From a checkpoint of a small transformer trained on Wikipedia.
Size: 10 layers, width 128, 6 heads of 32 (3 for keys and values), MLP 320 SwiGLU, vocabulary 1088, 2.12M parameters.
Architecture: rotary positions, tied embeddings, normalized queries and keys.
Training: a variant of Adam for these matrices, 132M tokens.
Each number is 500 + 40 x the weight over its row's rms, rounded and kept within 0 to 999. Layers, rows and columns count from 0. Numbers have three digits each. The size before them is the row's rms in percent of the matrix's.

# layer 3 attention query, 192x128, rms 0.138, rows 0-16,32-48, columns 0-127
061:567586446539572532501480449550489514448483529542515541527518569486580501524475467473566547538438450486401510557491513561476478466495478547469465530522561470553474460582567554490446520513531555506475470479510533539512481475494490540495522513511502501475421456469548478499463523474584473518508531548506499520561503491478538431446501423481456468469498572554469485569457441452475512502477
094:465470521538527550425485474493454491562480518469497508422488534560531511430401515481540488497500601491511491414438599444540492530541516508450473480509481467483472537497568546584540508495455538500472454499483487450512550452522490512478531492458576497531505512526494478503625452479511490436535467516516458499521452543535539519531449450449523510481509515531522554521538483439533517430560
067:517483482543530446523429486509478533471474564473484535503512488513434546521517469416486483565489509518540476453523469445539449529492464512434504486491555487581592490465465466521463479535514558544581535555507483491585525485396502505521467556444433554550510504513461467531471550481533588460484490466500475408513527540475477518452397496441491535452489466522450480473486499483449510535467
056:518556456456481501465548519464487457449520494486527498488496521547514509544598441588432556422490445450569549513532442524522459526554568530568523469446482508515478508448508539492517548482495467428533402469479511513532461495498427482456525445406476459457494512450532551489438519503541444515461520505450493529523450435514527504467551497508471475527450480497547530506494451436459447459488
070:469529461510465585570469525600444455538525446531445539586519512541485427496481463490610565495491540409464477526482506449493494533494426539540497495480503515531412509470475482506508508532452491502510570496508503556432501494464418528506554561491517510525471543542535469540420496506512546581509538545446477517436473480546500557471527528456560510507514476525505494457490469501510526475556
090:494458540483473605473457459499498492503445558519479544513490481477496521533489544465574487427511461422497444482519488403478487540499551410451479535492492511487445509526516513557532509523432449499459558517489513458497505417492507492503364498514584444537476493470533526524510500449537503532482533461510551500537486505511494543495412484498526508473515519628520584501513508450542457511522
071:471433469534494525524505524457510526523485527499467512437392453585454474543622512453497474466532425541545484544496481555477541455513525500514510470518513550564473452539513529472456480541482527475605500452481537516544468522417437503500532468448411505523500564530504560499536441493459490499509518569460536561538495459501466603504496535499499496477536525433485472480510479496429517494495
087:477470498609453493530497487463494539527545507507534536508496538477524424500418537540483507532458602480455459474447605435429545513464494491490492481500459538475442515517544477459553516442448558528460480590535518471487521464508547504508535461457505544484485455540507471523486479493476532506436503518491444470464497543499438423492509457559492493471527532529414539593526478531580447476512
085:514490509469476531548473458524489484516573507509487497476510464472493541458495498512504514475422483420491477471467545446427475583535523520502515552438492441506552547544523489530551576548465465542461516538536550423566479481513494506568545454457564462463593464513498410504498573509496559557452531470575506448483534535478527508533570472473486478472547433566525485497470533519536522575514
098:459524527488536512549562546520444460493460424487521524554507524547508530468539486430487493550527528605461539563498503563547464533498420558493506453515475530561487432454485459489437468486503558416514551502491473562505471479496498477418496500492408503448495494474524573524515514494586478524547477490459488517501505491522515478519495543516480535546432545387509403477449482508484479502457
105:505438479427451457514547522513390423497561480510475519442487418508511498462547448434496560502483421503578509488497480426481501445520501535483483483482514521561537471532503545481552488496435464536500529545485490462552413497528466486479392539506470453454569474536441523426467556488494512492504510501534552469471484445495562474522468499537504547520522543503514487449476507489540448544585
083:495551456538518418454518496560484562423524472463485530544514523490475488473419458524508519553507566468451585404441546537499584446422479485564461477497518493454540505432527511583465500460527490488474471497485441467581476492485519505515542554477502554490484480491498522449560475492508465550470488475523520475443518553562529467502409454498435499515469571507474571514498544503513536470506
098:419491493509540500468505504516565520511486517555597519510503530538488488499502523497528436533555440549510522537523470544533466490519530506490519516529492462483451507520520481553506441496519577463520524522525445500517494432449505460502486541441466493504401545426511489599505588469490438500545405469443483517552514499485485444492460520530440608501494564453453461518412485472484419471470
112:497523504517533497479593555503490513506481550477493539565489551556453522450534459443432556485476544513490522470506537467497440475514506591476532530514458557504541544483471487505554509507463539468485588642511449548489479505538534482457471494439409516460490470548439495508443497508473521469518532499499477530465483476480430527576568473542510467545561443442422446472454500510471504532491
103:584509496456507536445554554519425490452517430465471502599507464500460529562532399474454551505493516465516490573565445494401557516461480519534560520467532519518528539533453496519502509505494461517514533501513483548524416544537543524521488512518478521433601461537502490434495419493478574523525546511538513473487530527502504492543527458501489427545465455554527445477486533519551509530478
102:442452456503630454474469457489506527503462474480523511552507495490491484512431508549506438505481549479366583563452497485521558500497470579453473505579460518491468454459480484429482515533464578454495476486476438514505488477489514485406479468448488541514463496572470561489496568536486518437439496486462464495465503511487547457478524516517420517514455496425507502545521496495484506554508
081:474526524456500526443514482543489516526511471490507450538595546531487495494528518518503541407522488479467571481469526486537480460574509450540508515539476518512417571406423450535495536507499467443515471428604453517495453545557522541502531492550509531463472414488442488477533457491496440512499434546476440502376504483510459483538575492547531484477466551481516476505518513509517534522537
076:472478447478519589507535514547453528477545585505467520474548510484467481581476511488497402494507408465504520452536502423486536484488497598423516514492527482509539498537516478493506454517475447479532460492509564471553501520525497536430486543495483497513416489482519412540457553494559510475430453493511496516502503523479488456565433432493467521538476488538445489502440543595439530428482
114:589504490510516510476420466538511495525588453526462506454407501545533468496434510492554499522571530511506534514528498490508481584512576438538486485432558438498491507505529435567467576462548507468485535446520535486491572497484493419572495506583524461551540538534511490523530523495490486509539538496446491500524448502543491537435503483465550475452514550576476495524583435461506508529532
074:474500468506531489502375471514514527469505498512464511426490523512441523525438483504439449490498506440536518471519512509474420514555526525485450504462569472446489534536549554503466514585480484536521411505433515538584524566459469486450566457504540540495532530476492464559506580531534511458488475549496480536509427431498499466534473542442519555420558478484461539507499448419469529483504
069:515492465489489498467552491543480514462586460452490538540489475551542539506520484538524566439536496565464520543546504505606564483462543500489510502553451531512484437476511453461510529478484510516496610446512516459452481493462512486530501538458491516494523578483497523424512453483432467546525541430479519543470579556456543575448543468597475446545426490510492506513462509590474503519513
081:477486499458489525492602574482434412511475519507419475593522529538586527508542510486577548495498498533465490523520437521507462573489476455468513486525499503540502512479482469496583502386432518476454510548363461537452474489543532491514490545515482495445515438476504503485507438476527552556475487440462527511490531456484480495484546461541500493561503482526532495514480570511486525565480
114:456493489513501544516474504559505565522487575554490451499538512528487467562494544477551514498568520498496449464476522472485554462496574495478500537510517479427478584422489476544577580465509468549465499496556540457552598498479490524516530589499545463464467456525479436512461435479498458501488509530501461456436438588500527508455514458494572573508538536560508539546550505555483534533494
090:477543492514536559505508517482553520536420454488495537469587439575574501522482538448494475521503489491541527377483565543510520431536564480524530493511568561472481473495522470477553550566491442538495480481483558516466550521447484463525475490527525458514516480539551525489456492457548479449513591516486492544511494490455582459545475430530470570408529460509469502552528519469511505552533
076:473553499560536482512493469449492521528521535568535503491455553451495470561491538532425423515441604528457492544453547479475469504528459579426525523464447481470491503494475507473427480497436475454532438465511462497464538512464489491485522397467487581519471532518496462580559540534508499446525391497518463467524475514533513468543518524499520557475454533441486526556508493556485451440503
102:508528529486455491539508433495574442518511536473455488553519479439470464512469542535538500534485512462468474492506461549491520441522508465481542520441475482502535599539464522519492451518480465538425526512524466474499515470515549482547533449424561431564520549549512436579599525540511501568478458498578462464497528495454409533543508503523471492466558534540442513456500569516505541413529
098:468504498454532471503562547524493516496466407474498495548493563516476535540546497509455471533546515596442538514554488524572455567476429550501487450544509522545490471457467498469500398511477557445516584522465501568492463492455524446437497502505429485455508497503528546557513486509517489542549423486450455540505516465469524487514483517542489493591468548401452457508459470515494489426461
089:552502424504453438479452531525436534493386464520544558520513471494501522568532465526462481523540428481502522454514482536492476548462466567512506446512563523517490507331474468451519529487522447494542525531500457516531473499565519533497576599514473563425509485543503560445498552510506512493488563515559464420481489491527472501480532518516495500534492523440481478512496535546530477523496
094:535531517490463427559511515550510533512551558506401577511460502515550476370545523550527505538479540470450525483468495576529532461497478500509514441472481473525480555521503445518454495458503493581493401465469479536485550483506463443525505499373481520526506505402521539516558499480497495553539505516488452546445527485507475507514472543543547445488526538511513474489455473464480500404491
104:535491391532505502421450508530554526499523470519451516477498498523500532503451527466460483522521482616492460498500611429473563518484461453469514524508515454496504473569515506604543529469531504503514584519535525480553499446471498485445505473515511498489527420432517425547516455479442431523475467460529493471506445554539464461455447513457510493489528518570423532496454497480527494474434
149:486436503465516516497530529466471440494447421482532501543499515496448520506491449517444497496449491459521514538517454486463404474496483569525497497514529554546515505459458538386495486538529527395506505575494477560487422583504530482493528453553445532462516483510521548458456521543521540444508475526483511479505473383495509484537520527551436558499420477430522478468519544544483432524456
088:496500432502465453554464495512499489557505518512526490511509440483553533486455494566561431504472483472534393596495453500506504465444508476479497445558403414491468550515480529524535487492493491526547504479458441509498524528481455561494546481501517569541478494495467472467590467562416546556427496470566490457495577517492510511456526521451520473542465533496504509436459481520476493474604
097:510503472511529520452483453525554543499527478531524446497540514553472494518488500541484491619541595569438530460518549546536498557497440489479449492508543525480465436585543442492493516423504515479454520438509462487507505461494528443471445435518512406546493502560455581522523465558558487489499494481477491480531439474569483504513446442513452468568501474521460461541527422516500564468500
095:492461519543494403563517521513468475447511489486464495534441535451492506484522485519542581419503480453500481620441454492540484497482460512459520494506436523549530438530432458531489477492476577471529526514541449511469490440529569519473503555448441508495527531483501494453478512533472501468495510465484551475486587523494516574482569456465512390577457534565483487445537545515519507545545
# layer 3 attention key, 96x128, rms 0.12, rows 0-16, columns 0-127
080:460544501514489450493456450517526509453548555497509472519489518455520530475517524492529410509453504551428473555469535474520514542486511450494526513496438465418520505414537543511482468462428503522507432471542490456528492525498487586528538510398499524491454448552449485525516535483476461526393429490474512420478482531472548478545534519383469522469490537511475453444529511596489518483535
082:555506485529554569511433498495475485539468516507565553438523475577555497505531492554478507571513482488468532541493508450489472480511477460494495539461571471499430520479543466549414534549515507549491516585595502534461503466478464449542534508568521431474528483533499515504548519489530529475574483531533442527517531477515473510488420507582475451471543455463503518559422422533419487515446
085:467535454490600512497493493450484513509562546497478490499500517468462504580514420489512500512490484524446501523481486417478557494502455465447435524490479468487472516494500482525554466441513505490539441456534490459586489531477435578516493459467525590522594494497475497428489557542406543469444488436517539469500507567474504465499522545474500449433529529588485434427533508529483547526545
083:551541501560474551477512524565523530514478500490514474475426501579495476426487599507490449541506565496500548482521494526551472498416450534553453450507544534537501411478521485517497537553511503468507511497452507517452505508506578412527512501569513434530441509508518526505457519462541483518558460551464491566588539449494554540449457469504493506509515512402444493547589496472480507480453
078:547462491520470544444558502534444498480448488512488474531483487510486535486525491523559506440552454526586442508537478567461502568476562500477483482537506552567535426498467476515530491535485522483420594539509517493500514447502537426440589477544503483492556472567492485491458418497501465508546533492475555495625531481512524416474497492513505489597474480432510478474455512522527513504435
094:460497547487538464505531532496568544403522475487503478563465510452466515617547471551476547506550473500544488495521483562468434403510520520501523496504466473498572559458466570477517433468533406511545507489468485468517530488481461510413490548527473525469501509485474483438547546564446481495506434507555469433487562405477540494557493514455522527518457480507516521451446472503475502453537
068:506475512532510507493499425437529572558474538489472484434551459497537471544493472440509515525536485494527429401500561443471481531524543480506490393496539506524544505495557474554530518535570470533411460418529488455525541541461488520508509480564490524556534435523457467503465517503492422567531502486541489495574541553468480499442502454424473470448557537505513485540547488581504511479523
128:460510479435427471572554514500464490473559501551551476523473502475480501493552498560553544415501409439515439513509468505530476519557527497487542554452500494530506526476449506483486491476463469598492470487501533514497489567476422525487554510438518520507473556434535452511549442516477525548494528476511563462462472465426567466536540519527577517503473522488593501400485454507483450505558
107:509532535399471516515477481466467444432546502544538410543575557450475568492509451532498505464543420407537513512509499548481496511485503501402522535468504530529498521501433538449491453510515442492457477462524513499435427554567497508518517486451520550431510538467516496502527488519520531537476516478539532476531473436455520507515558532502547528567444490499562440477557460553476410495469
098:444462454469517431541498529532530526540488485516536573479521529514529461457511554491452519478487500522403598523423507514580493579523432610502488534564489538558475461441481477470444510502506505486502492514508504632450500465458507480517522499525477417475505474542490514443472490453493504464500474472403479532429495552574484498491557505534509517508456508446546458540483539489473508524497
115:511430514448446503442461485555428488475527409484539565497510514495498495479534509551463522496479513446388551545428523485545461610498479523545437511501505520592564502517458491452527497486473487491504491465524500488560469469427533479509488503483477523473544491543441501404443561591469528445464468511483550487474487534551494499537587445518482474542488517489542485518507578496505520513540
105:516516520564425462478500537515480586543519529562452423481407475512471565542507564613479475490520484512443433511529502558513502471424503534534535464503504536496519547482449494466518451502493487467502477473405502549411518499518486494527457533518462515491494517486448399465486509463477533549481502434457475487540488479473559482451465527495584513492498519454497466503487500589479397472502
104:497636443499514433529531512461573456534503503455605463476557503567522521455470471445510468510471468519527533518522498496503557490527429478493500514554479498514442536546517501506496463459496492488583493438488501472529517532485476525536528464494507458518560475447502445503470508534426526479454496482512511463542463484540420494571462438514471531502553530475466514551470464419516463362535
094:451435440499554414484487528555472449496499447503479592541549496468501450496499466481465507491448457469475525554459468523535497565575497544506477514553465490529571446507474427512434441474480555487512456532518520531394490509519499517514527517503443501480440510489527544474532501543418488419485477514473519552438535539539470472512524537514445532538428479521495515482553586465547553557452
114:500393534514505473498451532561445535424455504479492477531482507486496531546483507493437527603504469558484501501559480561500483528532441473486471490485484538549514491485494457471504502499512556471519584527435477561500490404456543475453545565474477485487506507581454462465490488454573548479544549434460488508487539505474475487483552551483452497581442527546511446483464582531447531579523
095:481447465493444504564539488455527411490507504502562531478522473474542446518517500552530499464496448462499511471531466471528531562550487570494539553447466455466488494513465496392497479524436507537511481528508532476410474506518484508536512537474553515470455512498549506473573570512565498565536411507508522464416463484480547533564520480603559534548456508472545464466442479498425520521558
064:443477590471516486462519523542497520490462521477464511498466570481453519427508523489549545458511519520557503538520538553562460517503524534551523542468500475521556465426481497468503465521541511462528482488507483468483506488531521418392575536470500472508543454545465444554480394508475396477507519507476481511534492523485525484542541493479411494563508562428555521501462452561426581516506